Each number is 128 + 32 x the weight over its row's rms, rounded and kept within 0 to 255. Layers, rows and columns count from 0. Numbers have three digits each. The size before them is the row's rms in percent of the matrix's.

# layer 7 MLP up, 256x64, rms 0.0766, rows 143-242, columns 0-63
094:153093167079111161151117095151129080093088195130131108133130127075161096135133116112111112084107127150175096125134106148128085111143110153183152188068153188109167125095105207151154119090128176
100:141129100148138100128122139066130106073111116161132182127118118146111202095147142176132134125090170139144080107159202080162146096061138126148173146123119146116138101140070146086130154147056182
087:132085167155045121092150114129101179142120168097083116183180144155126074127131107176135153145144132109193063123139095167189097102110134131100134096080116118188139153107126098154110152112104158
100:100121131108104092106194118089074146130095145151128096099206138142114127151139085087085092189119156121097144089085132171125111119139120096171052106131176128107128175187151124167142163168100124
106:149083096140118119088101203086079199113151133139095112092134120160115106090133115143122099146109200086136121114164140126068143118215157171099133105104139104131144109167175129141092129157188135
104:180147163096052157123154154116164121166129048090165154142156139136136113116139115173113130127170153166107140139108169074142102125121086065120097140091117074105107125115153119120101195191113082
096:161125083157131114094141150176104180121106124160162154182114144156150174041120104119137157093133093182099096157098201073110104149153103099091106110127166127113165133111119123065106177148110153
103:098105114120125083130156144134125152128116172175111106151119095163133145159080215103165120124155128164138055138111143113157141071106102145145100115166134104157076131085064196099120194102108091
098:139125200098163117098118165080120095091129151153102183089087169174116113121101132106145181121171171164132069102111059140145112167182079091103153119142144115086128154082132128109090171135101119
108:089089167106126144166166086144166187105108114134133081116139134105191106137184099143163120182106077133171118105138201097061083136165160103100119080094125133149128138109175125131122118147066127
102:161078179192096097117188117084117154138077092116064146108172094140101104094116099115177169096155131172106124110113083111125137135212152135146126068161135130149089162145108149165150110147114126
098:074090157114129134108113142071122110080115171109129101150174113180114177151155085208085105113161136128159165073117152090204127164134129137112116141122144128113100171141115131140058102171078141
104:121098087086086124132092181091129113120123095090145119147047105110162141166136076133118121166085186134170143145163121163113139116172135136114156146113109110191120123113130042104130171210133116
098:135148155090179142133130100120168073168108174182141172165156097159119106147145098121106135174160149145153167120146148159121105078087135115106078103142112149089094118075137118214097049155110123
100:095098101081130156106129120116145119093118064075130149130096149180112186140072173174077110144072105105090093164128102135083137113133180194181147088136158123160165110135142139104089130127140176
102:151068096098150150150156139177152120146179202108141113131109144145177151160133099093106124144143124073111081125131112133150079050175173098115148081119196173130135132099092104157136128116068121
099:147143117136119126140155198129188114095125183117144161148136123095107106100113166127061094086095141111122174097072118148119125116122151059195096065169136168132107093137149174113084181135106149
099:088110151118120152119165126150135152151173101099123133134107114141117141139076108154123138160103210181167142097106087121118115093173147193066156089072150150093159134097126120122191050089093117
089:092071149119092147117148074106180104133106108091169127152141158206147141147144156190101142158087152119083136146115118127063122058139152106125143095112143073133139163106116113186079170162150109
103:129140091163117141086109098111154121118154101140134142104092162150183103113118071103171098144145149163120133165147097061103148089184179114141128077132080163152081165064065153119156105175164148
096:130159064139195139101096142104155123116145152084101170036125114142093162152087088126095126156158174141098121118187136136076101187120120156198109124141148127127097127079127117131126187140143164
088:126090089124174125109134096107168124146065106147129151163072097114087117072084110220171146147123142151174118113114140135139109071086145146182109092169140090144164109096194112129141096148107145
104:183097121136082086139130126071134166164098095162126146133152148149167112141097108147076141154079121114153100039116120150134165153108083133145078056118136142066155149129143152121194091164154109
096:145096077182129174080135103152084087142097121169123185121141134053130169119110123105101116101076166189111122145155106156184132157200118147119120145131127131159156052137117123111167109131139076
102:091083087110156155132100116109109146114174131109142107112083119113194121125197122169096140071068176193110086107161172164152138137101122069145131127084132192146147122120176108084106121158137119
100:082100058124127124109129160094135094125099096165095194148185119182064143134117103133155105132174162102077082082148145126144082173192077083137142139147170132109147124108133161134125133142179136
090:099131108150164169119096159172197118153093114155165106112143094178115109083174127186122098070135141164128168056117103040118087119117131090164140149113173109141133127108146115178115121175117133
108:160146096124124117085099140126125138163112105099111194087164121101166142149115168132133101076156205156148164089150137121150080118120181130115121161110152186116165085073082085109126088087067158
094:115162149115212149144169121130089121170145136106169126101134178136146140113059102148123078113095128136158135159157131172203150075135093096149097074096133123105190138097110166090178125085106126
093:123132167090115206150158140117084187079088120120165130173147098159098098090138118132146092117174088140154166165080121152179121145142082114178121097119077110136152133163178094134072111151103084
098:088062145130168142089163108074170116156088078095169138159161129113150099171096090138105173176144121152139183079127129116151125087105135098090100153107187182123104139130116071091155124103173118
111:168103136143126121123119150152172131163099117102098120127109138141199107172092096097138112087152196080131062162188163156129117096124142177153074108126157091117135147109065092066138148135129188
102:121080133120135161129089159131094097140073116158140136082129047106133120118158172094190082127169158107122099097160165111171066145139105183156163105095124153149125096160160116172094087083144092
106:166069146110147140143127187134152068109106139088143149205109142160119134091117078137137103165108093142119106196119166115113121119130116154139127107063118117148120172096066103218131154130082160
086:170135133113080151119116086085120153186105160121138083166126186091142135129103063193174135129118156157114095122123173110169105081069040149079145126115140160143169158129164107140112148121143120
100:113114155117135199141118128082147095155135166162223153174128195084115141114198073143093107157111140135144076139119075099140104147136135136129108129148083105127139064109121123174101165104095127
097:167084060131189094120182212094115148069088146094155190135118141151118141157096163143120152123122096082188106107126091089123116089169101144139136121122122151158073154151127165123099129162116137
109:134113176150097084065185099093180161102120112196119160140138127147109131112101152088166115149134115186223107121118117087166131066118143106125110144081180125149152109134123123092115080134156157
100:101066128090128147128121156092157169143144179153119052138139121108183064111125155084138115096100105163216134080162135179190150160106115110121122132109167123145105136097076123121085130143127166
103:120097116088114149124087057168103207159112158148185119132157101112130123134106099104132124138090083106141142184182146162144105083116137137175130125102125089135151110119167160084193074155083176
111:154112065098119183139146082170091154165070152147125095123079131129135130120062091108146120116095128159142091178093114132125103114208148125122118194114137203112176145096140110173150145156109147
095:116097064105095142097144182195073195154117123146087153165153145112201109084102102133097098109170142112124049136138117161161146142130070104168170126138122127141142119071126148087128122131107123
086:071115165155144166137108174110103145126119138139172147132125161119132034107141156179098206101086121114127079099106121113175185120113112122122065159151078178075116145110167113143142130091108139
099:081158097130150133133079178168168109116138161114133146119109125157083130076113111170100063131089095142105113137145175137165145138188144150085129143098144099092150078102109179094208065153157142
110:122081136143162155086099072092137173096164118108127108110176167121201116194129162115174105138096115194114157160144089123138048128182124136108118175129075149089152145099110141107116102142106117
094:128095133078133144178103102148115177116143088102142131169118125144152127126090056157109097132160180140123091151161167145134141061092040151149122107112176070152097110191145159114166101148123097
092:156119151098138143211098128123169128077087156148113086146192109119151173122120121183107128214106150203162107182117082160142102160152109132108142125095113110098108117118157099078080132117120127
109:118071177170126161124123131141118156125165179089104107100088107159065102097153150133118130089056166131085058163110161135112122102192114119165188160182146135097112100119111122119144128128185148
104:122106094123131192094126140171128206173110122207139119062137130122151082115151089115118129120197111188171151170137127110148133086152079092111114149063129140144159113114118124149174140110087104
114:179099146100076116155143136144086108109196118182138178123136146157131138126130119086112175139129175138113144116136146099102177064141097100146130087122069164125210165070093103099107088154166116
089:147153145123116153131097113080176129109127176181158177127105081126125098081155106132170115146133201194085099094151153115081178138146118167165098133144105086104065082142137117126134110056116143
101:086118073162119191130141067152125211132079101122109138215161128126152121125119105148129072092125109122079147106145156123138150090182152138093132123106175148106134170080120105133143099134136197
096:117102082128140068108126077159127136119156114139183111132162067117140144147089133162200093138115099170098116200112119149139100107187129126105043160166159139131154071117104098089110147163135152
097:109089195136094118093186084150138137161060140140180083116133136123111122085118148169156177141087102129179157133098141129155095141204121107116092107144089060092137164141099157105088159140136157
100:141089171164075180192152180174134120173050109129156141179096098094133131098110126132140151107166133113066125122109133193114097122154152111112147125143149174135097092107146063103122144098114079
106:120071148138113074167100104176142188114084072108118148136152136159137100118092069139121126183108155097080152151176163136159146079150132159168082092127082127168092125132124145114199115123074134
099:165118131098147127147049167075080176102118160122190145111115115093141133134106145077077123147140149132168119102092147177129144133125116131127136061124190103100075141163093171082121165137194143
108:113087111104125090121104159148075150127145113195090191064079116115138125124098138092127115172087135193114134099113199165172071139117140108191102160122153136149109155156123160127089157090103156
106:135046154092120101149096212102147156179194076134145106162125116140108099083194115124138143157126168116134137061128129134158183137138082127140078082133144105113151125150098105111083150150104136
100:149074136114145177105159083120134125138095164136161145174157179130140078102064124174152126120103156102120124071120143151066095159179148143119121122105067102071155115182135153072165168094146137
110:140096131094099125131103154125094121163129092074172108093197070161092140102087176130124145128110068149094067141174174154130119109104134104076124162175147148179112111104148163080172177122150126
099:135140083059091128135124159124158119184118104097185135141160118127126135124101128161173109131109174174174115096139127111139112100165059124138144105120177143121087084101120232124078145063138132
103:111121135095120132148178193184074120096117136163188150118089137100123075189111115099128117099148076097127115097144193155173130135136102136075140117157205157161161159126111146117125111085076123
094:096160152186145166116061197078179100131104114107169082127148160131129126179078135117114078108170119198191144118127179112115107132139097117064090150108089111143139163110138151098124126124130117
107:169070156103145098108118138181175108114090050124099189150118167175127157087145160175102159115149131122090092076173126138170103078131178145122081134112151097135134160107089192133128110123119113
102:175130133152169169128129085096130122129139079116151139106184146144139174143128099101123141142106153087113117108180176120154106153119130060089111081113104115139197123108072160200130167190104065
110:098081103112115128151117087123116182167146096172161100091183097116136085101144159074170135112148150170093115132146163127126092087134146131122168098114145181089171145132150077081197081180166123
100:139127170170156123077159058065178099133140140166159165085119168068094115108106136125116138113074192152132095092105123131148132120120191109114148130167168133117114142098135097149186201101126124
088:191125102132085115141138132063092152114147145107164133162102171107101123143101130149122169079103141190158117166132163139153106079187124128068118180138136068198116078139132144091107115103093175
087:106135119191107214143103150100145105120131074133183091086117163108134140151103146099146153148169161132147120175181128098152158168086111186105122141088113172156100102074132082109099083112170154
097:147133131139160042127142108090114165103094158178144121137108097106135090150131108135097170129080097146105102156135147125201108184190109110132105089162114148097125096070209132095110161173149140
088:103129101134158125126174128181143146090100130145140133101111126070102049174145088179159096144133157121166114076141160133155204094159163164104114150116106131136153115177036127147121074106126136
098:067087069147158113123135157110152142203134179165148089073128159118146103134124141121089117153149190153126148073081129076175167130180125129110133098158146104158093121144123162156146078089102173
101:120042145088074164135178145155094083130039170143162165159142133142130137144181132112103138126150106128097137081113115165151132109124170105112128132156140203088127146123082130165080144149096084
096:123166153135084192100141136134161081109109131148181093109205114133119044159185079136131106108122125138117120111139144138064101131205163140178109125109118079107111141170113135159083160102132139
092:116097148096123141172104112143218120180165169141135124180119099189137076132115070147113121123105111153112126109118079118172103119109190113150098145113128196119039095113146128115118174096121116
101:146106134135141083090189123139111095104169148088194107156170145079093100177085150091077168102111118145124096144119168113154118080107078091150093110192112138148143134103141175149144129171069157
100:134077167099150132153160118139127142177098111154155153071111168137077126196141216099127136116131150138134128111141098071170114122105044064079140114109133156139135142118121111180126172108092161
093:109114140108096202072082166073164152151106131103168164114085151146118176163075062202137149128137117104131124095139156121155135179111138122100111148112113109109172156144133076126190145127107076
088:145143057071098213159077122117135115150158129092131113124126155124110163142114107114188154099100173192214148108127166105162120170117093130101122119162147081165134149085102104094109099129119125
094:112134152091165154139107189143147121141108128148130160106170101165118202151137075145167111157113148073128135069189164147120172145107129138147147125153142145116080096099054096100075137122050123
103:109106150117141111148092107090132044113090130149166095104175078172080154174163087139160158179164116162154122161138134102111080075169134121121073139071103185155119107116140126157158160142109099
112:148094151124106115139135150122124134119149131103155062198104157190146138218135109093069128150071109171110120106125135197130103130157118110099108144111160107077099121102082118171173110191105146
112:134107136112089148091135170075145148094132111053145226124103122187141124094108142107116077156147143065147084165095130076157149125181115152168156128147168091085125178119162119150108127137131122
101:122064144105124071139075098179162174160099149135129183132121145168121117119124122074109104162087129119204139134158180117077036143102124099145131168147150167119071093138139152151124137135145123
096:147149140128104171138153169179128103106096153130129100168080161156119076158090112101137149126060130129095133165176195154133141155096100094076082136113118086126120098049201109126096137166113138
097:154145118127095142075169165131108165101164133150133187103118078158064142152143131115131056131062160149087128154105094172117140111185127126103105176090180118162104194128136076146095112151109135
101:123146195082123148168164101079104151159197095136117094102129110137159116117144119161148136123148159132077069125164174128144082098157100134098099074177172116116069121151158116150126056163148160
086:107133104161108167054132072099143177113151149083149077096131160170093105137106131127133103153138168125126091063129064098138141165140055135131106179170113143167166121162116132183127149166108162
097:123147153116127142117084105104194106076116176086147169108178170107103095183072152164134161140129128110149104153172153148156095125124103189161142185161150117165090087145075066124130083121135140
094:093154076116148140081103122127138157157165157120094142144067154146155066160065164177146109109137141187131128100147118108134131155125161106061101185143090159112053103103089123117146099186117146
102:113111115126055150141104142166152141124097182137122139149152167075171122121147151147145157130084139092135112083158184163098129124075149151138093109163145185124169101048103092137100092184066115
100:160054160136150114090167104093146179115137151129086121137137098123105096133079109118133122111127182115081110166087132083139100163121126166094134070118214148102180165119171170122153141084146180
098:160130152149124125142189131105167169096141155145121103050141137160094196076100145117146109170196151136145134126119127108081070172147146079153043127114125100161148076119151120143116152126096093
101:132103119085125155090175148115132160124129083187154187189173136092148076120167152141132164107090122067103104148135132101213124153175105171081153133121124117091143091138092122099114140103072152
105:123143148147178188111132101082053150098132170134194127151123127130160134132061070173121170126137120146105109152147123171156075152084152067080153144083093113150101146133126128113165136180128091
107:186117129116144138139141104193124147133100077139176168117168122102126143127151089142128134166073094129085102159082184157158098101093156148122074202104117183119077156157090114131167108102080143
097:125152156168122120147115118087108144119108073105190086059131119127106080140136102185198113088084114110152113083130138114133129140107145112152164090187136131190131156094095111113191156199115146
099:116120119081121067142130136156113144142105150141189096103143151094113112125145090106162106096112091166152198156148116098118097138173119102124070071127068129180057137091159169128148137191134177
098:120119103188094217137072126117146152120109132116188117151132132100093113162127128168111090081114153073086163115092144165154114158102163198091131170113123086119185147107115125083143152153180123